{
  "n_kv_head": 7,
  "vocab_size": 512,
  "activation": "swiglu",
  "attn_scale": 0.177,
  "bias": "none",
  "tie_embeddings": false,
  "weight_decay": 0.017,
  "schedule": "wsd",
  "final_lr_fraction": 0.02,
  "batch_tokens": 65536,
  "train_tokens": 505600000,
  "steps": 7715
}
Each number is 200 + 40 x the weight over its row's rms, rounded and kept within 0 to 999. Layers, rows and columns count from 0. The size before them is the row's rms in percent of the matrix's.

# k: layer 4 attention key, 224x224, rms 0.161, rows 220-223, columns 160-191
# q: layer 4 attention query, 224x224, rms 0.166, rows 221-223, columns 160-191
# v: layer 4 attention value, 224x224, rms 0.185, rows 192-223, columns 160-191
# o: layer 4 attention output (transposed), 224x224, rms 0.143, rows 192-223, columns 160-191
# gate: layer 4 MLP gate, 896x224, rms 0.183, rows 0-7, columns 160-191
# up: layer 4 MLP up, 896x224, rms 0.195, rows 0-6, columns 160-191
# down: layer 4 MLP down (transposed), 896x224, rms 0.0883, rows 0-6, columns 160-191
k220,102,166,185,205,168,200,215,156,236,165,201,244,220,165,223,199,160,193,223,199,147,198,220,177,185,256,237,243,239,255,182,212,272
q221,103,201,208,275,167,194,191,147,148,150,181,289,232,173,184,173,159,212,264,173,214,160,179,240,172,203,201,225,201,220,235,157,173
k221,109,261,221,170,234,179,181,145,160,209,121,170,209,122,234,200,229,180,143,169,160,135,205,163,339,206,235,189,224,173,203,226,205
q222,101,227,204,239,196,154,260,142,215,279,194,203,250,182,208,211,167,180,208,173,219,171,214,216,226,203,201,181,217,166,270,167,167
k222,108,212,171,118,257,203,219,170,219,152,210,158,171,207,295,185,207,217,244,227,193,211,204,168,246,211,182,161,145,231,203,205,202
q223,109,225,207,223,177,195,201,181,172,189,217,167,213,155,150,230,213,216,203,164,264,206,188,191,203,153,233,168,194,228,181,253,204
k223,120,216,217,140,241,201,140,279,223,235,161,283,249,265,266,202,216,219,121,185,218,245,249,238,212,152,196,171,150,178,198,156,232
v192,092,212,214,199,155,210,236,191,205,171,234,228,194,194,179,212,188,221,208,155,208,251,108,95,189,215,203,215,204,194,142,169,244
o192,099,190,160,250,202,238,132,218,291,208,206,122,194,229,247,227,183,249,251,254,158,272,234,177,278,164,285,173,134,157,162,221,185
v193,095,184,187,206,177,181,230,217,186,239,151,212,154,222,204,203,253,150,188,197,235,174,258,244,151,234,194,166,164,178,179,179,193
o193,104,200,234,179,243,186,131,238,230,190,197,147,256,237,216,278,176,257,257,226,271,187,205,229,159,275,239,138,199,279,255,212,205
v194,097,209,270,269,225,219,236,149,167,193,155,229,222,224,116,197,219,228,152,172,134,185,194,273,215,116,157,248,197,182,223,213,222
o194,113,152,177,188,121,147,272,165,144,148,185,109,204,117,214,193,186,252,218,280,170,177,206,216,211,211,256,148,213,238,201,160,247
v195,097,163,225,225,263,207,240,160,163,161,290,252,272,241,266,153,205,148,231,211,205,192,170,244,214,203,149,261,231,172,214,191,173
o195,106,244,134,178,258,112,128,268,193,205,151,244,201,220,166,219,153,153,134,155,155,208,248,273,198,253,185,191,194,126,172,213,178
v196,092,210,281,177,200,265,160,185,256,217,207,224,219,194,201,194,180,170,187,198,191,188,201,204,230,129,168,266,238,121,226,183,159
o196,103,201,186,236,137,197,277,227,243,144,162,241,196,249,163,118,182,156,244,185,196,223,256,257,202,150,166,209,224,270,173,281,257
v197,095,313,212,229,171,189,149,220,216,182,191,187,169,209,173,257,188,264,206,208,265,245,170,184,224,160,238,183,150,169,147,128,171
o197,104,157,159,147,239,284,238,229,215,196,192,154,172,287,156,164,165,168,194,236,187,175,179,182,182,164,160,250,288,224,233,162,220
v198,093,158,205,160,204,143,209,165,158,249,175,174,197,231,175,275,226,220,256,196,158,209,145,216,173,217,175,238,232,237,262,172,223
o198,101,142,210,104,136,175,213,189,177,191,269,196,231,265,197,185,331,222,150,256,221,300,224,143,190,236,178,145,217,171,173,224,200
v199,091,223,236,161,198,198,227,175,239,192,274,215,204,237,209,177,229,259,182,229,277,214,244,213,185,167,164,181,189,238,229,211,200
o199,098,159,108,211,201,197,236,220,214,216,179,178,125,210,201,206,257,195,206,186,126,177,171,128,126,213,194,177,123,244,230,231,234
v200,102,93,149,240,211,281,234,235,218,179,189,178,223,172,183,166,177,90,276,133,202,175,194,136,218,205,190,241,169,148,197,162,181
o200,103,230,250,135,173,130,264,171,171,266,193,225,219,210,226,225,147,188,189,108,207,134,241,200,262,81,139,166,288,220,143,194,205
v201,100,286,215,200,222,121,254,198,220,205,247,219,229,165,183,207,235,158,224,233,193,194,225,281,175,241,172,128,234,255,174,154,203
o201,105,162,184,155,228,259,82,155,255,201,196,237,198,161,153,164,177,229,164,168,192,96,220,269,173,225,198,247,187,172,257,198,245
v202,090,226,269,111,253,151,193,225,186,114,168,251,250,128,217,206,229,221,239,178,173,133,217,140,186,227,163,154,237,180,241,195,247
o202,097,195,199,210,233,217,191,237,131,196,273,156,143,170,188,243,274,146,175,241,208,210,129,179,238,193,199,198,233,205,188,106,210
v203,096,152,275,190,131,195,220,280,247,142,133,228,172,266,236,206,302,237,215,182,171,185,173,139,182,199,264,174,188,193,181,230,206
o203,097,174,151,275,226,214,146,148,215,147,191,178,182,200,218,196,235,220,119,237,236,110,209,231,258,218,138,217,179,228,257,237,156
v204,091,135,212,108,233,130,185,150,203,146,165,282,190,218,211,192,199,192,141,142,212,193,214,160,205,187,134,121,215,146,207,180,255
o204,101,215,215,191,213,230,198,275,201,223,217,187,200,201,199,193,209,194,185,169,219,223,243,191,174,159,266,234,159,178,229,147,248
v205,095,240,254,251,192,192,235,277,151,243,204,189,219,252,175,208,233,245,172,201,253,255,161,219,207,205,178,177,249,180,196,198,238
o205,106,143,119,177,188,190,182,194,269,149,196,223,207,159,229,270,206,241,229,206,200,153,257,174,163,177,171,292,208,227,168,223,209
v206,093,184,211,185,184,200,263,193,224,226,230,108,196,158,204,222,244,158,169,270,196,242,253,184,141,219,200,177,207,133,200,175,174
o206,105,149,165,171,162,148,172,182,297,253,151,239,158,155,223,134,232,209,219,242,304,180,206,272,262,168,231,169,194,224,208,186,241
v207,098,198,238,221,172,251,216,230,187,267,178,209,149,250,260,122,216,231,276,179,102,207,201,195,200,171,264,219,212,208,170,215,167
o207,104,218,205,175,210,177,259,147,125,231,231,220,216,176,238,224,211,187,174,216,180,183,164,265,295,253,174,227,170,161,236,124,200
v208,099,245,232,192,120,271,257,183,154,211,171,191,300,220,194,238,182,259,182,139,268,187,183,186,227,206,170,213,225,189,178,196,261
o208,110,169,255,212,192,206,237,150,272,201,247,218,271,222,173,257,186,193,187,160,187,201,147,139,121,149,281,276,195,192,193,180,179
v209,094,175,170,226,197,253,172,251,166,191,194,152,256,259,196,268,184,207,207,254,226,166,224,237,154,175,191,202,137,238,230,145,169
o209,095,189,175,201,205,208,180,214,163,172,201,264,221,221,196,137,206,271,109,147,206,209,237,198,231,99,170,222,84,201,219,182,149
v210,092,224,146,203,267,171,184,154,229,215,189,207,214,204,215,234,219,212,183,184,270,183,210,157,200,237,204,253,223,189,203,179,215
o210,102,187,261,272,153,218,190,233,190,157,255,195,220,157,160,264,192,230,166,180,144,176,214,266,146,231,241,208,246,209,230,196,236
v211,101,202,146,101,239,178,232,182,205,222,188,149,175,196,221,209,255,214,162,232,219,145,134,159,191,186,234,164,198,177,248,244,216
o211,115,113,232,178,225,215,214,236,208,236,235,193,215,166,255,210,220,199,167,264,180,174,103,211,226,130,201,219,203,233,221,221,129
v212,093,204,233,143,213,168,247,250,156,185,192,234,168,201,293,176,189,121,218,260,193,234,196,128,219,201,214,177,214,163,226,172,193
o212,103,136,266,183,155,188,135,216,237,221,239,273,255,242,126,209,170,197,209,135,168,133,132,228,148,265,160,191,210,190,168,254,149
v213,086,137,239,141,203,233,210,237,183,135,165,160,212,185,219,184,142,225,148,119,152,229,180,212,203,146,244,217,236,160,198,213,182
o213,097,231,231,217,156,216,255,212,164,255,209,313,245,240,213,113,170,251,212,147,181,186,167,207,181,226,198,291,219,136,104,173,193
v214,091,198,234,177,176,229,303,165,192,225,199,181,246,165,108,146,220,221,224,242,180,258,155,183,168,247,256,185,133,228,298,162,106
o214,105,182,286,201,218,158,230,194,188,241,213,214,206,222,150,224,209,189,179,195,223,186,300,236,156,196,269,209,166,184,233,151,216
v215,094,223,189,182,228,113,152,108,152,210,194,207,220,246,214,245,204,186,215,221,196,241,221,233,107,190,236,229,228,212,175,165,226
o215,099,173,185,158,241,185,230,124,249,247,235,174,235,215,242,176,173,185,185,199,211,222,173,293,237,244,198,155,181,145,264,260,236
v216,099,201,152,228,262,174,187,168,233,190,192,264,277,208,222,191,197,144,102,224,191,171,207,219,160,160,176,126,220,219,226,218,190
o216,107,188,241,205,228,176,170,186,208,151,158,186,201,250,195,213,212,181,200,216,224,181,257,220,101,201,307,196,225,181,149,219,220
v217,095,270,176,241,164,231,218,184,230,176,170,169,251,233,186,165,245,234,236,185,226,209,184,252,197,204,140,195,163,239,190,217,258
o217,107,229,238,191,172,224,231,189,181,238,182,278,157,170,196,247,206,215,159,220,195,230,253,202,205,190,210,159,211,214,219,212,130
v218,095,252,235,284,196,167,194,246,187,198,180,205,190,207,197,196,186,251,253,210,173,183,253,219,144,172,155,197,146,175,211,188,178
o218,105,225,223,222,163,204,94,181,230,187,208,157,208,259,171,233,204,174,218,201,254,182,185,242,240,200,191,262,234,291,250,215,243
v219,089,202,234,283,222,177,203,188,202,204,127,181,139,134,157,205,124,213,226,177,133,176,253,160,147,241,175,202,168,245,176,285,210
o219,101,187,146,267,189,246,168,173,205,211,255,284,243,224,226,189,189,188,224,176,179,196,209,146,265,226,185,189,197,123,182,203,221
v220,097,198,151,183,172,246,255,211,155,190,131,212,246,80,172,126,231,160,167,182,170,173,152,204,242,204,153,206,134,152,232,223,159
o220,106,164,189,161,150,198,272,214,179,253,280,213,204,237,164,277,213,233,189,152,230,148,184,262,111,184,215,282,217,180,133,234,218
v221,098,181,146,179,191,208,267,203,142,219,216,175,147,157,227,152,91,161,167,165,202,219,232,179,141,190,183,164,267,196,148,178,291
o221,107,202,173,212,251,242,178,218,241,156,182,272,272,216,201,217,242,208,269,161,233,163,238,228,211,235,155,161,268,161,128,183,159
v222,103,152,190,239,229,203,263,177,227,176,209,123,191,178,134,189,209,129,195,223,166,196,221,185,138,165,167,245,207,186,214,138,162
o222,107,200,144,164,218,235,165,144,259,161,199,206,217,235,168,178,203,196,168,206,262,222,164,221,206,224,180,195,233,206,115,190,231
v223,099,181,227,228,192,131,135,236,174,231,167,273,221,128,226,227,151,209,238,231,147,204,180,234,165,207,246,172,94,212,177,209,222
o223,109,306,147,254,200,183,224,209,211,199,308,146,209,206,212,246,180,129,330,176,166,244,190,208,145,215,250,199,195,93,253,186,163
gate0,101,167,222,241,202,126,181,220,197,205,200,167,230,182,219,241,251,148,230,193,213,203,111,229,198,206,219,210,279,169,251,251,225
up0,100,204,170,170,123,153,194,172,171,173,205,187,176,175,215,229,256,224,179,159,241,114,293,101,214,176,252,242,229,151,171,268,201
down0,100,230,210,199,218,211,196,256,244,281,165,154,156,250,124,173,231,170,207,149,188,225,144,141,269,138,131,169,230,131,123,217,242
gate1,100,193,244,230,195,220,186,193,173,204,186,219,184,219,252,202,171,221,264,208,161,235,164,187,184,252,109,281,148,211,223,190,176
up1,103,251,204,292,224,193,159,254,245,209,222,249,204,272,146,269,158,215,195,161,182,157,125,97,147,222,193,216,183,140,233,250,212
down1,103,217,269,196,176,260,210,128,227,145,136,243,171,195,226,174,161,243,173,207,214,223,134,277,201,191,182,168,246,153,229,196,209
gate2,104,150,146,199,236,179,224,171,181,316,207,222,212,257,218,225,186,118,174,203,236,157,228,205,104,109,216,147,291,294,218,209,266
up2,103,216,219,171,140,238,155,189,161,150,179,223,127,220,142,201,207,162,207,210,237,177,266,194,283,191,192,235,225,227,230,187,161
down2,105,198,268,232,183,213,264,140,247,241,179,234,150,187,146,195,195,201,179,101,271,184,241,270,167,250,254,243,137,189,201,245,205
gate3,098,194,233,243,185,180,216,230,180,187,194,217,280,184,247,260,200,208,201,259,128,266,168,243,122,166,216,235,268,203,209,213,116
up3,106,187,207,214,209,196,134,211,287,218,247,127,187,196,211,146,186,228,214,135,220,143,192,222,181,192,248,214,163,188,213,172,178
down3,107,148,200,226,142,149,206,154,223,154,198,126,150,177,204,130,195,229,158,185,227,199,227,194,144,105,238,293,215,240,240,292,182
gate4,104,137,159,246,156,215,197,168,190,223,258,264,126,225,212,201,258,194,150,231,179,135,182,250,180,200,196,210,181,151,250,164,156
up4,111,229,232,227,246,219,299,200,246,117,202,206,262,189,204,208,124,172,143,194,205,304,211,157,140,233,206,215,183,187,163,218,200
down4,106,298,214,211,215,187,138,213,240,144,253,153,222,266,223,223,233,156,249,244,214,127,137,170,223,199,164,250,191,248,139,259,214
gate5,100,190,142,233,214,191,232,272,253,206,214,218,149,151,146,142,256,201,202,179,110,190,41,164,200,234,168,142,145,257,213,290,186
up5,099,188,184,180,205,239,245,214,198,185,318,227,242,181,226,239,168,179,227,184,192,194,152,209,233,265,176,200,177,168,180,241,221
down5,097,140,222,212,179,224,122,153,173,253,174,137,162,246,185,268,160,212,223,272,192,204,280,214,238,228,229,256,152,200,280,281,187
gate6,110,182,167,158,172,145,208,193,213,229,198,159,245,225,234,195,205,173,209,219,205,191,209,198,174,161,204,172,177,291,257,263,159
up6,116,241,258,152,217,294,166,218,178,182,250,207,239,242,159,205,178,213,148,204,219,172,164,239,219,271,190,219,203,174,136,234,247
down6,108,184,158,272,179,224,211,291,166,201,261,182,212,176,148,170,211,175,196,176,227,258,232,229,183,195,177,258,188,208,151,193,163
gate7,103,145,219,199,182,157,217,188,267,188,152,154,261,194,145,184,207,133,212,217,168,225,182,225,128,93,217,268,256,182,269,239,168